Part of a small language model's weights.
Training: a variant of SOAP for these matrices, 458M tokens, 3498 steps.
Each number is 128 + 24 x the weight over its row's rms, rounded and kept within 0 to 255. Layers, rows and columns count from 0. Numbers have three digits each. The size before them is the row's rms in percent of the matrix's.

# layer 2 attention value, 384x384, rms 0.0357, rows 138-383, columns 336-383
101:125134123103143157093104116073124152106139089155142123138155131124105092148077118109118118176098127077094135114175108119143089148177100123124122
083:160143139156096137159140129107189106124115157131125154153141110132140112124155119102140114138149160134140140131166112100107104132132132127117167
082:145165131138161109084119138164118156145129094117070145134157129140124131130097118138112123150119097077095122126161107160122134087152106124128130
084:115134190097130157122126121115131118139130126146108112139129113117138136167130139142073134122081107141120136143107105100106149157164165110095106
075:131169143119102155117112127102144124096134120136173139142115121101149121126125165091142080090141152148120166083118117117118126140137066148119115
081:123105149106125116140123123131143134081101105109119116113058151163101144145170146125112105147131135139134099104125143178117138105098104118177106
086:123101121112140124154085100113134178114128125113146135139107094099121127160133137091102081120134150148116118119126159111130119131128107079171135
077:147114136152115093104173176127118141114142130180150091137075133109109144107124047159108175161109111124096142081145144146146109099133130132120122
085:124111113126154126137132104115112128094110107138169152116118121111135155119108156114126116132103123136145137097093144106131135150160054135117122
085:083106144108140181081098130134107135137119174141066143114118115153087151134130130158136115143146094127112101107159130166101146110109144151167073
085:103148127086099138122163105113151188137130119120096126100146114115111095127178140133151142148151161118151108143135156100096108116129188150113148
083:106114112116117107130147110111141153136101097140115131142122098128140145123124136137140156150107096086178119138101126155123131103118125177160136
087:120136126099066083094132168131146149122132162124081153130115138122115142160104116154107112127124151112108118136138127161111158141111119142121098
088:096124122114117142140136097145101129116139096092125141132137125155118133148153128160109109155183112138226092125132128144089187125153145136126083
085:098153184115106115084119114105139093104158138101114162170107100162116173139132121089128133100174105139152128105145114166118163172115096126129140
079:148107113146127119128108148124115140116147124100154142144124126128107166161089151130078137152120161167131112114125141102141098174138081117121152
087:092127139107134112095130130128166155148132067131146133134142072199119113139108118104154139125152126133145121116116118161114121141157062096135152
074:134097108135065101145138170108138114162104124186094128168135154094124137104126151133158119132116105146137100143114117136210085094107118181155132
084:107148120104116140107116101093128121162106145121124095119086149129152147126143141162181108122136090094146129139100132152151136124107134132144184
079:097076118125139142104087093120148156146150102116080129130141125184118129126113120098095124134125144115118156135150169148156117150149138153110110
085:150142146105155130148140125169114119127177108129141140142115141156137076152090139112123136153162142114153144118183101117117086088096131138089111
086:133127137176144168149123148109151117136102175164120116137164084059149078136143124133114132142109152152116113176141146070108152097158087162136192
091:146139084121140102129130152084173121146081154123096118152166112130192103150141128133067150151104151108120145155130146108128150104152107156130153
083:144133117114135112132087151134134117100126156144101103120192110100163124135132105133086170093117108171144118137113135119132172124126107139155119
087:085144076136132078139116141111096143165108107101103134148116144126126140120159128100166096167151100107175123092111113085089120124180128126115163
091:092114158168106094117150144129128149157092074127126108162112112148153187095106123132157159102062122152108098134149110150152099153138144127159106
077:113131134160115171127083143130095169121128079158150143153162135155067135118074110105159139150133127143130131129110115157163107114138138124129096
076:091139131123130168142073098086142173142120122107142131151153104127118147114090109118163111125094111115124111084131111113127103148147122166153122
086:146124176163145169157133152135108152152125113107146170111062061159099152110099099092069121130115107130103150107113116109204107122122119133111156
083:150164124196135129185146090128155117132150129119152161111151122093158162131106171112124128101126108116143110075132068126127125140146116098120148
087:136171137134132141143127141137099111128130130179098140119123140108112123129089104157059111157113106121103140115166164136128136136081125123096078
086:166164135125139129176148119162152142102098138123180140100173123133185105082142121123073145086105132114127153148105155122146124108139157114163107
090:143125152148121101147161159147092140145132146121129118136123151098165124170107153160118130143145134121128133108125125105194092103131067092142123
078:119130136114172140108124114100145086126112167098136078111120119156101127156170102099154127099095158158104115159152157161085111120119129128140114
073:096144148097095099099106089107139130115106135167121116128139168094118116163130102147134122084133153160143116132160168174148155115123164136108098
088:098089157152110112126120144122148139116185104164144110133118099120155149160095118175073183093117158159139156135120151119120144138075091148126109
078:118103108078122059108116154115105127126205117131168131089146139121115091141159115159144178109169123082100109115120166153127127135154122120115095
094:101143107096121151130102117152072147158177103107128136091129138155081132153078098176112134170123126095116102126138124141081121139109186140128124
075:177129137137105150144062104128114137115116142135102132167125133109106157166107109133068097149105108137128131134125175144113114152128112110137135
077:130117110159125102118133118161131154137139069135144146162118095131116153138118123139118115092131134138115112114137115143139128212163110093128163
092:115120111086131124102198112166127125149172188133097132091144114107081137126153138124107122162147114106175140134134136188087163156159162142149096
082:140101146132144146157115141151097124133115113132122163145097155139089167102058147095116099155154129185105121099162132161155156132091130121131090
081:124137144127112118150141079127170129091143119106122134128154115145163088156133132104087130183132116107176128120125154126107107108133100115146115
087:108098133137132153117157103131079126106141079139142115081098142127091140128103109155187132153122100127141119109150126140164107116090186130128106
087:083172113139125158103121106103128159131107090130164113087140120145135082134131153133165084145163141095138120150109121094114139112187136157113127
087:153128164106109105120136122178133131140153096145144129125094127096172130092105116122098117144086109117125164131146133135090136160112127096119127
087:124136122129130124114113107146086132144140096143131111113123139173130141120105128128125156138095102104113140080116104131131137158160099149122113
080:114115095167108127132116131108102119119111142116124149120140149070128167114160124144136133128138125154117129131109122106170186152147100107133151
075:143141079132140123120092137141133128132137115135152098147115120106154114181093119130119139114135146134156159097123108103084119148165090114160100
084:180140102158088145164132180119116135137094109130199159125134158124133130123094141128116135108142149141092121100101131109182110145127102146111127
078:144080159100131168103097107156096148141169169100085135130147124151085148135105123115139103146141149104122099097132118105156161127097128178102163
077:121150113091131165151167143114126145112107133121122162111105172124121137158111150150099061133136109149135141114166093109089127110113119185129133
081:098140113128119060142173154108116105086128151150111139137167118125167138142151153133101152149113103130112120138131123155124158118117116142149118
077:126140138127101123096117133135110113114155111133138126161125089103121160122172109104173102095163131130133119093137148095126159166123137095118126
073:124154123123106115113183151174139108141100118097143147087145161136106110148140127109147109145133156123124120099123115120131109158137122118126124
077:108085144107114150121165113090127134133114121092116152135120155109136102113086210114145113074144148137160133100162128077121140117079117124090138
077:150123120111139117147133132122134131139161138144120130112138122179108096149118150139109124105149143121141112118167129148137114100148129095111089
087:130133149118113127133128138173098108113107121162128146093096104085132117109146110126163158148091123091126137084104123141152124125133115164151160
081:119184116162156131129163138139142136140127143138073148120140138103116151089132153164088151130120094108135139129135138150141126131159113124108155
083:133192145147129125097099136129098124132122113129146141142115136138084143120105155185124120125165111168131098134133106120143140149164104152113133
084:120138128148107109080106154154117089108105161159076144140161142091143093131161128164150101132115107100158126143141189107077151103128126113140140
086:056092164113118103138117112121099137150160097109128106139120096122120132145087130169134113137122113121134127122151149145133129087102146142121119
080:147112125123121116174109115099123128135112162116120129087120147176126115117106123141054154153081130093160159166145148146098114114117176129109104
084:135127129170169145110101104107108133162134103147138113156096130184094152113064086112157140119149096178149101110141100142154112081164130119095135
081:130152133088144135117105164146142156089186153127119124139140144146126096107089104157153148108097153152142151150125103158123155136127128054116118
091:137112145144144112101117124132099131124121090164098121093135119140118150053116141122115146109139135108112148138125136198136125113181176129107108
088:115159138111137118145139137121120147106131118146159098148141100091126126107193126116131146125135103125165122113099128072072114133145124109172136
088:099135158131130107120112128189110072106125166116113143104106125101090163146133115138115120172101178138085110189130122132132127143091128125104115
073:105167098095138130097165144123131135142113125118117126145139110132127098185108135081153106155173118124153117093131137118131142118131111098113098
078:143154089152098190177148113169129153095112163145139120136155099158151108154112109105132166134104127150140102146096149103151137134108122138112135
083:094127184121136093101102114128120142096125190111120172143103142141116100135099114150144114125112121131137151071131114142100143127107113146133131
081:060126121129112104115108113152122133118112098115136154139115118118145147123090113180123103170106133119112136170111098120064145125147092175167173
072:144132137161127157155149157129128123126132125101131140143121128118106128123121150146161173115130158148102112135152167145159091142106127128120111
082:159145159124145108173171141147164113139128135160104141117152119127121092109138167107145111134139148111115137131118114124120104134136104175114123
091:128096118126117161145147108124110132165102136112099103113119130190111119105137131118158117162126131111118129164137133125077076087136150155103122
085:134127162165177141162095139150107119128103143125143124095131111130070111123133101120127119092121130216147115149130143098139153152081139126123097
089:148122112096109120085120091111194139106113123140153156084140147134167125143178098141112122167113120094110123128111085163051140114159162118127106
085:112116123163158134134100126120147099090150138112129117159150111109114122126170111155115132142162160169135088157120133151139128142089096140181096
088:143197172134133145136125115128138126164108126118130123148147104125134131090145142149154135076161105150136164136121139070140113147157085113104161
097:167083160115128094119132124185133110115147141096139106104100111157121155119102146115107141136116122122117094183128124172141138126100130135104097
080:136101140110135131114154117112106140129162149135152131138128088173100103133114114130187179154139156113098103128168122123129119151111126082147048
089:105102072153122094125162128143135125121115129152121137141119136102136135094127153138098145151093157086104114120112158161121116128130148116111117
078:127098145132111105173128092160167159129142138111155100126132127126162148092129077134085133110129179175126117131129134170128124122161103115162118
084:110132112121133124140104128136106145150127119099103135134172114142124134129115148135043112182120126098133124169148136145071128138125122167166119
084:090140144159108135108185156129132178109102076142115164161160091172119127123097190132133125134095154144142128106128113108115094136136110117133084
096:133116174087160090101140141123131092130173102170134147127150135126105138154122138123145110110162133158135139126125115167174156117138128121094099
077:147110131100116132181125104127113120117155159141130161095125118054143121109146120150097114107113145114105151100118147123100162142103117120150137
091:121138118163183124118138135115103116124171130096205140116125182142123142122116134119148122139115154171098115107153141117119071127117165096114102
081:179129086124109147173162157116144176103114161132134109115140130118119122138093122100130167108109161090107122135145110078170088137112125098183138
072:145082115173105096173121136106102136123174170138137128130153132147144147104128114100134176125107137095098100120135132122107108126100145127125139
085:162123129157152155114133143109138137152150131147186095132135108129147133131126127129137132149139130124123127145151148091167086073118153134095107
083:105136124077117143106157094122137096142116146149101107137139136138134133159161133129200066124145125194142125118126154165121105132155132133109124
087:173148126147124104137122140094122108094130172156137119137105116068140111163140135147153071090154135135129144136098143098110127127079100148131167
082:141132141139139153129092128091141115119107133131099117154113130140114128165124148132169128119144142151188098091103135099147137144143110131125115
077:118057155146139135153097151124113128075125169141141104066105152114104139086093105182097118116103140144117144102121163151133141136122131112128118
086:151128123077142118128143142142117124136168111127144123063175160135136133091109107082109169125123139081131154132107092127093129140133124150134090
079:121126120167176145159144096101085140149095123133116136105078156132132127130106169122119105173101138145123120135148135099125101150125088144126108
082:082079151131105083163114175126125107085128123097129127183097155100110115108135153146130134123098103120171124110105075106142134154118128086147100
076:121124128128129096137131160155102141134121131097121126117119131148117160102134130178100091173111104144171137112129169164109103084097116149161122
088:173115141136109108095104201095102129132154120165188127134149151066155162147120128083118141058101122125107138104109120087172125149110108116118120
084:122112134112134126134138132105154110118129159137121131134114071114175104141144101091112101095143122122115166141092140119110130106146103149113153
086:172168122116091184138141137094148109107127120120119151129135104089161114148136167100150153099136126122117131102114132064112113146119115113115213
088:114107117115122100122162108161105111123124152116125115118176128117120115130145103119131163155159144141109127126124159145095130149129081163119108
079:168106091150153064159128119161120115156148097151138102123144157175102142102094156125080127091137095126123152154167123134150101134170098142109080
075:097105119123123115115166163142135125135116131104132126121117103170117122137121163130165131123130142117102126134124081075176123155109118137108140
082:101131123097105146128132092135123101126118148118125149132172156105128074120116097134134147120133138111118138132129078150138092136140151136107095
084:087109122128103063151101127113133096145145151111147112157103116118120119125141164135167153091148104123129110112132100152151187153133127095180126
089:119115157140109133157129127138153122131099118117148096151107153153141132121128126143146143112136122131152112143120106129126144095167138120124140
076:111099111145130083080094138122118136177132095097128140129133125139100138088115122133148125136121122106102116119124121139111131111097128138150119
091:062142173120179152119144086111114126139161176107096135122137139173100100086140115106171127140124141106125103115127114156110114117133162178156102
081:165143114088113122113111158124114167142136134170092134126124082091148148164117135130144120112163116069092172156154102137119122093129103101107150
084:148129131103162120133136124133118122138146095118107162109153077075145136142136123123102140095126114118119138129153133108139130139152085101125142
082:119123105130153137119127088107113158121137124162134118155107066113169114143098135098137116128124136116168114113145135136080118083127118108121156
085:155125116137137135164133170094149128131134161127136132142122135129161084156134139110141111151103149117119142111137126103093107138084117159123161
086:112150134141146142097127165117091137128098105126139084109126177119106183132092105136114102145134148137118138117127119111142097174105153101094099
086:127155121148131145157130149093079140105121094093196121130121171122103182134148136139152153125110144177118108106174096148121120166137100077087123
091:129102125095114080103130102131110148139127119120139159142155120121159144109106153122072095122113109128100115140159149201141138142132127125106141
084:115137139161127165158118122129116158144106112070129106134102168151097148119151119094128114136146113153132111123142138095144108159166142124113155
089:133162135149125124102107119138113157101162160158103123113112162092144136096166122101185130086140109134127139062091121134155114099123099122132119
085:093105128110116123125134104118145128117107188158115108110146088175147097151149094136133125136149148154137114171126172167081138099104094113114087
089:128149123153088127128093159099119116167135110112150105099123101133125118170111110125078103112082141140130148174127119116152121126108125117140148
081:103142092109141150124118130155139124153134186154139155127092174091118126129121121139111116115077129127112065107131146203153141139091103153139079
086:081173126162147134080096121136113140144134162134135109137128124134145177122107139106107140116154069135139128116164117108151126105138112116103099
089:162150107111176098094115093106104148150114150138126088130152098121149092121133116107144142120160139133131122160169172145131120091127126145070104
086:152130102144146144085107099167124135134123153126128117145179153083157148114135113105147118135131120141073143140141140136106124114099096118091133
078:072112139127116122159093116094157108107121122173138131095132085167150135128110132115153100149100193152137109132125132074090144118142118075117181
087:126071111155114109123135147125090094135135124127107159080086151129082139112110120141106133170062108154116125115145137173114114131098178136103129
094:110140128123111129104132075129089112108127105137151160148174108138136120090114170123141141108111148157159102144134094148090104128146141127151091
086:100127150128143115117094129157092098124163111118128103177102143155112134113139146137065118141111097174125098116135140184117152154124095091161091
089:089140103119158123115144162120154145151139174123092161097099131184176110091112136086115141103100100157134114120123124127124129130141134136093112
091:163135113141155087106126108109141130145166115117199121106170114140116147136157107130139119083122132109137122109132159136148084098139164175134134
090:071127102087131128120141140069169157134145187091139095152127110129153164147123091153099124123129128116122138138116103102139143146116127103097120
087:106087144147110171150115136123107118123146100117100180154138130149137141154080137101118104131122138153092113145112095057107123108104094137143121
080:151104095107135096130116109134166167113147110119115119200119148126150108142140138142142082087095129073148159123127126070117090102152125112100119
093:121127107123145159116100121192126132149117121116149106147113160139128069128107168137116133107108157144111119123136083145147126137118118114100079
094:130137091134144121085133092092134117184101131110145155119151141136142105128129134127149178132191139090113130113127135128137132103111125150103120
080:177079090168138125107147162167103154111126119140114151136118154166150105108150151162088160105121095094119158158125136142135111148152156120173146
080:108184140087124109111112149130140127125126110130160128158148156085115143106112142162142085113146097138148129115181132137127137121136091104130091
084:142174149108151096122135148150163111133104102109177161130121121101129112128137126127120120187135122123110145172145112055115137182142114084141106
085:177109148140129123135143095096157160134107115136103132142097105132178147134124137101151117130152157093121126120130141129157130105160119163113134
082:156126135121118111141146135120119157170152115137148143136138137089134113138135151065160137082120128117133101159112114051148108148141160116167177
090:134142135097115146136143094116104133131140139158140180160165165110099105119148176119070156121136118162169102088173107137143146131089167144124121
087:125132123160123136073143135180101155135117164140083122086137170128118113100119158179125159146108081145117119105128141170165108161126135121118105
087:141135110136109184105138099187151125155136143123103118095074104143156145140111092141109153136101112147134122116136108152149123113134124145139150
083:108090085107144093121125137123123139134102097158166123131114104133112154131135148116117130135121132099130137102151113123104134158165120153114111
102:105147196168085139127109155148140160114130145145125148139107162077119182156125126115110119110117082134140147111146110143132138134158122148154155
081:103121124126083136099128140107131145137145115128104158153164123179132117116115141126136141119151108164119104130118112141135127111151105116123149
083:124117109089129156094097095174131155118144097114120078072121119103125117136154122147142111107116156115138113165147130118163127166122147157129180
093:160129162128139157143112101134103113111118143123106098093109096121142131112110118136139151157153152121110160140102135097156112144117116105128130
083:131116107106101101113163111082103161099141102141077153130131134173112106154076151085144125105099142162132102102112136099124101178129145093095099
085:185117138143137141147113117148082130105128116147140121118103138150119097133103151158151144149060153104154107104112102096121121142108148042144065
080:091192116098121105123138149098169147125121158120146131146147132076137125122185155100124120123143106150112140143129105109130117171176104098134133
086:124108141141080114120147110130125148113132165146127138105115152115157123148114097136126100087122164118109127125143143146114121090148133118130141
087:110094162166134146137099162091147111149126110098095103118140135140108118142190099087100113190143151164161122134098179124150159104100124116112150
088:172120101101141134128115109140112088116111148101102102157088153132111101102128111173080103144124146088144094095146139142116143095040143114121134
092:085121123140067117141122148144144114096135131144185121181114172135103140175131124107081141131077104127133127130137089118113112212140132131181116
089:086180107129107148078119162158127136179126206078115125110098147156162113125108124118107119110118121122102087130158113130154134126109115142129103
094:121148124136103142108104102204078122106163136115066168114082175143140135131077126144118151181110061129131125101170116129135131157091150121122122
086:131111089122121168106123113104117156162099127137096129087165137119096126104119134100112155143146103132109144108144068105132108135147169115100122
084:192139130131144158128120101137103131157113136145139116090083099144137133094137101140120104137142153134123116137139181104103158103106077101117146
079:135109139145134135094101160131119129148166151115119112087126182120110122126142141132099141152120142144089102182100147139154109131116127134097127
088:134106129136164096155150185098137103167116157133120089103135113114110156155149120098155121143116132130100161142141093141124132148167160087087094
088:106128117130105113131112125122127115101110080112123151129141102123131104117105130113145149131151113134150108120145113117124115145181159167137172
075:132176131111105129096120131105118157148151116132129152154096071098140077134109112119136150118150116111151117133070124054167129124144144122151137
089:110134078141128092103111133162139141123201127102162144156087107109159149128089104076119126131106127125132110124100117143119134131135125113121102
095:067104112134115141081146125144172113113123148177098147166116135149104127117143154142066098153129140156148152137133113135112117101132137148138135
085:155158161146129175129133149198074161128118154134096152132096149125119142109117120161106145163064103130110122090150095096130135131147084082169095
088:182121124115141129163097070141130147123118160125098088166151143121129151136111149161168092114114131142122119110131110132115140113113161160120157
070:145141137150111090131099151163094148160132145112125108115121166109150151159051141114101134097124140133134158099132118121147106150119140151114121
095:128086108113093107136107091120108107136135135166117117134086143128103126127153094164112089153096146101149116124149152121142163128112155146169176
086:133139154115139150163091119132112130143108112110094078083124113142101105150131107137096103121198141117152101140112118096102173133099126098105164
078:121137083137086171129184091130198140146124120108128108121164122117140128150162137110115123067129123128113130145127083130080140124144150131092137
081:141110128125104110136138109131113082130114101108147109108143105100118116105098173119143105142159113062133084127138147102112105131127141114131142
080:111148103136132126107083139153124134156116162121132165150124116092110134127128134112122173135089110145145141126112147141173129116111093108131152
088:124085115115103132182153121146119148153080091168134177086108123172093125160144167132148130124149128156121128133155138092078114135123100171136161
094:087131124104098134117058154137078087136152131157162135114112168100112126113135087132083110175087099107165075083130131135128158158140126152165118
083:128112169107146127137170107118130136105088127175114109132174133114111122122121158136117121123146142151142128166163151156139137101099153100104145
093:139149107100156124122124102107141156148127125145165144105133098136153112111144097114164122112105133136163109074109144131111156101148125114135103
090:157161114090125118147120088153129152155149126130115128131155106141139157103154116099164147109130140101130116131161136091115147120090134073113125
086:128141141125098103128113133115151083141157121075124143119120099141103163170128094098136152180142098152126164165130186165127139083111133139069120
079:132135161126128101150109067151131152125163087135123138151097133177111128139101139078112146090142146140123106136126095121129098201102136129134097
087:140145130183147166130138148112151128122101144090103109125171119174115154157138134145120136105166107141123150145122135111134126116105149077072125
083:161103101112145136135168145109169109108102086118155146179134105147154111148171145127158139113147128106127111125091132136119142123136131095099131
088:113138119151132110133110078152132092091126157127165100166109115142113144162118096136185094160121143153148130173162120100113116148096168116101138
076:149106111147133142135111130122105115144134111140138131132139161094148125117138136140089173119156142076116126083129144139155114109119087177153117
090:147164128149117106116121108119148112076112168141160174149138175107114178153148129108101114113146128126150147159130168167154135123178138182121185
097:134130096152143132117151162173102148133114153145104097161109159121129127112128094186169138163090105111122118080117115121196140117112153128099052
081:146104169118107126184092115145134135083121115173107104159164129138085160134127100143137075156166166148141134167129132057137165156118085074131171
083:157158090113157135104152158113093109132130135108131078094123134140144103141153094093094098106156131106124106125128114091110172178163091093150056
105:172127127092147154160147114115131180128124088099106126130120120139107135144148152118193111077159126147137114116108133071132122079109120114127144
086:183119161106129162148099128110117130141139125137121140104091138157124133130147120120087101123175163167110129139133137150107147089131133140136159
078:141129154129128141170130175074080121122128102112171117141150139118133129134148108088118120145116103137154113151139101123142156102125126109132148
079:174126129100148128117114112151135172072144110108117105131148143115115108122112111138203114141132153101111158127129159134120140089142131147112128
092:144113097137130120136168186120093097156154160139151178134126159116154098086117096124106151126130075107119092091171142156140133128144151129115125
074:108127145105151124103104096130166136092119167112128142130125093134153128155142116123122101124113179149107142181063157098098097150133140159067144
082:100123155099183141124129089125115124110138170114144131127088139121135113111105126159101098127080149116124097113125133146122133147130154174096104
090:111153127152111125121141167102156104143129110099177122103127079153136133170139086136105111149130107128148124182116120144127145128171143129079135
078:147155138158124134117138086109204159110139097107124091120134137095169169152129092101203112112177147154138122120123142101103116116167149153140186
082:124114138134128158120123145122119101137104153168103113134098141151088088132092134148117143170099126143139137112137167117147143124069104099170117
089:102091121144075137144128105137144113092093123119132150111140135209116170155136163108138109131177118105126115153118111084130153103110129146107158
092:081109152132137115141094116125144122147136156126142144165118097154141142108153165140123155119114181126130106141118186149112118091120121087124121
085:096115143136141128098122098089145133114124170116124123139137121183094134104167091140136118120106132136172098163130152156121090125078093142176086
084:151108111124133140109128144140124109119124150129100133113077145115147160150115131149095154159116129077160135142126122124108129136136153166151114
084:110112145137116105128136094118121128123154132132084143138143115155088177158140118090108131105159122138147158141149109120114146115149115119138168
081:125162126104158090107149111164121162098140119152062152147128131166147082139067160110165119100143131118110114135131142128113129117134109076107105
096:165150090137144136157114095136093118175140164113102119121172134087124159107137097128130149128111120154104135100121114168150119121100136131083089
087:135067106144135136130127099141099099144137119131140138145105124114119129127097115171110121195060154103135128116155132092093121136070156123104119
087:128085081138121107162135106123134142156110130093185149125178100123133173139138162110109133178143158116149154146091139144157125086149144136109102
093:140120157136135115100129116127150175120119143154104143152134102130169164114136128105179138091128096156108145153101113132130101110113120110097132
093:140104128145122146182123083113090129120107112158136148109069146124118136121129134124146105161170157114144120125122154129154152088120140135171166
095:136154153133116134077121151128152110147167161126124170179075160101121096130125107114072129125087135133129143125115142134139084163118105135164125
091:197150102165145120139164155141075131167098169104136119115097137137144180079108125122121158131136096124088142106144101146123109140116102126139153
083:116127085077117082105137135153103126145139130127145148126138158077133114132155147155099148158104072092138131123142126149123137181147128095145101
085:088152137111112113118098116167140126118148156121117121119127140148126111119120143151115130164100165131141127153148161097108114114092161133096127
078:086164095180143107101108081179133130135137162156134165122159142136148130137128102119158144137138126137111112094137159152099141100114129087095103
072:102096122103119164131156127166155118145124125159123138133084118158123049093098141125159156169120133114120105149153137105101139120063084128128158
096:170147128097147116156144100130126143149134099109130115131124110083136128090174147074108113095183159126155141118102101142108123113131115140094123
085:110116111106109127106126177118158107123143141165083103121158162146100102162123114118095123121101122118111128165139168191147126142146164171132093
082:160115128118144128138132208121131125151130128145117157141098142083146104101127110136069109141122076118134160123174118154139092133110165145114125
078:135134120116147143164144103138149135162077147141151140135118106121140085132135120127124099083151107127163147096165094126135147139118121093125084
091:145122164125139149159086145163099142117139145121097108148081143119126116127135121159131110159181135129118132137069147156139159036167144136128153
079:085115154142126140157121074108121095122148165130170165129112148148136143158109113137132147123076126145158137147127155140130135143077137141138113
081:143140134117146127161124114110120146160120098140120113096129159141105142116090146124139160146150101101115135095139101131125122137151072139134140
077:165100128116129119114101178131107122126102155151106119114112099141147143149145106106153133100113134134112179159132141147130133078165167169108102
076:140116157128124195131108113154037112106140152116134161125092112143104128121107206111110140139132124092135113111121113128141168132107131159149071
089:156137107136127130123126112207110138137110140126124115140102145120147125101138110155062163178128094132066137093185105177139133147149133133176103
095:170151093140162117113145148137108126176149118102173096118110126099164099101115155162095148149116149118107125119114157108082112119129124104122100
081:138100135159166132110136143122126128134122154137134149115120123125102130086146102132162154136126104116082146143096153093106111126129087108155149
086:124126101148164137128145209128118098159155130122135137116112147141157139156059166070106107072121140139143125091162113144137074134143154168084115
090:146129110097157067129172163126122105120148159106136157163118162134141096109133110130123128136102122111075136111145132132105155134141128125133124
083:130109120141082148126124158132075122096143110133108155131099144128122127147067118121141115155119087085125103128148115097140127169118142099136199
088:083121142127147173130098133147167146130136131116151141152155130148143112140105153134131181138169101136108089085148091144120104136184102133132131
091:102157103099123112137114155114151140096113077153109146138153115140113113131131099115123146171191106088119145138119143048123101129168116123118153
091:158141107154162162118174146113141132147122094099114136136153107111124099126152126122158155052155117125119119133129101161157105121112101064097083
086:134104122123134137168130125162139117130136169123127108078119165153133136128118105170131115132089139121156124102112110158152157159096207125103097
091:101120152105160146110112112156125134125140171143074112128122126117090120111157107148101165089133064167119131152142123147145177098129130109145131
088:120090155132114111115121117160132123147151142167098143125093152117113135127117148116120123121111065102116138134091095177128164102129138165134141
089:161095131085144152154110146159131115114106118130089134164093116182167117090131114156110092107112128089148095119082114131117125119098153120109133
087:110100128133150152132149074161107108136128115130146135163109127169116139126089126120155133131114136156107100119098074117131080117104130131135113
087:201091149113129174152164162087141167130080109134124118157126096144147130151151105129106133073132206103077135158092168074077107149153135138106114
080:119132152149129148123116111134156156126130195160125143162122118102145147132127097102114108122132140154091139120128132126127136117145125063133104
088:110151133117149130126141142121150161151136105113119072115158076136143107117159106073150140075149124129101132139112129100157128109184095090120108
092:189120088111158135127172125083120099142112165130138162122122126110151084139110099116115122126124132136105121145111148136083120121101146127131142
076:129173140126142174117114126158135171126145155128126121130147121126086158157114118131169154129150131118146142152133144083173160128103087156115120
093:081187144083163133124141177140175129133138112128138111151126126153135118134139129163123100123132118182150110149113117127130112151135088114154125
080:166133116142152125158141134138108144131111142145093105097127115118112122115149107138135153114140170133104149121145206111142176130103128090102092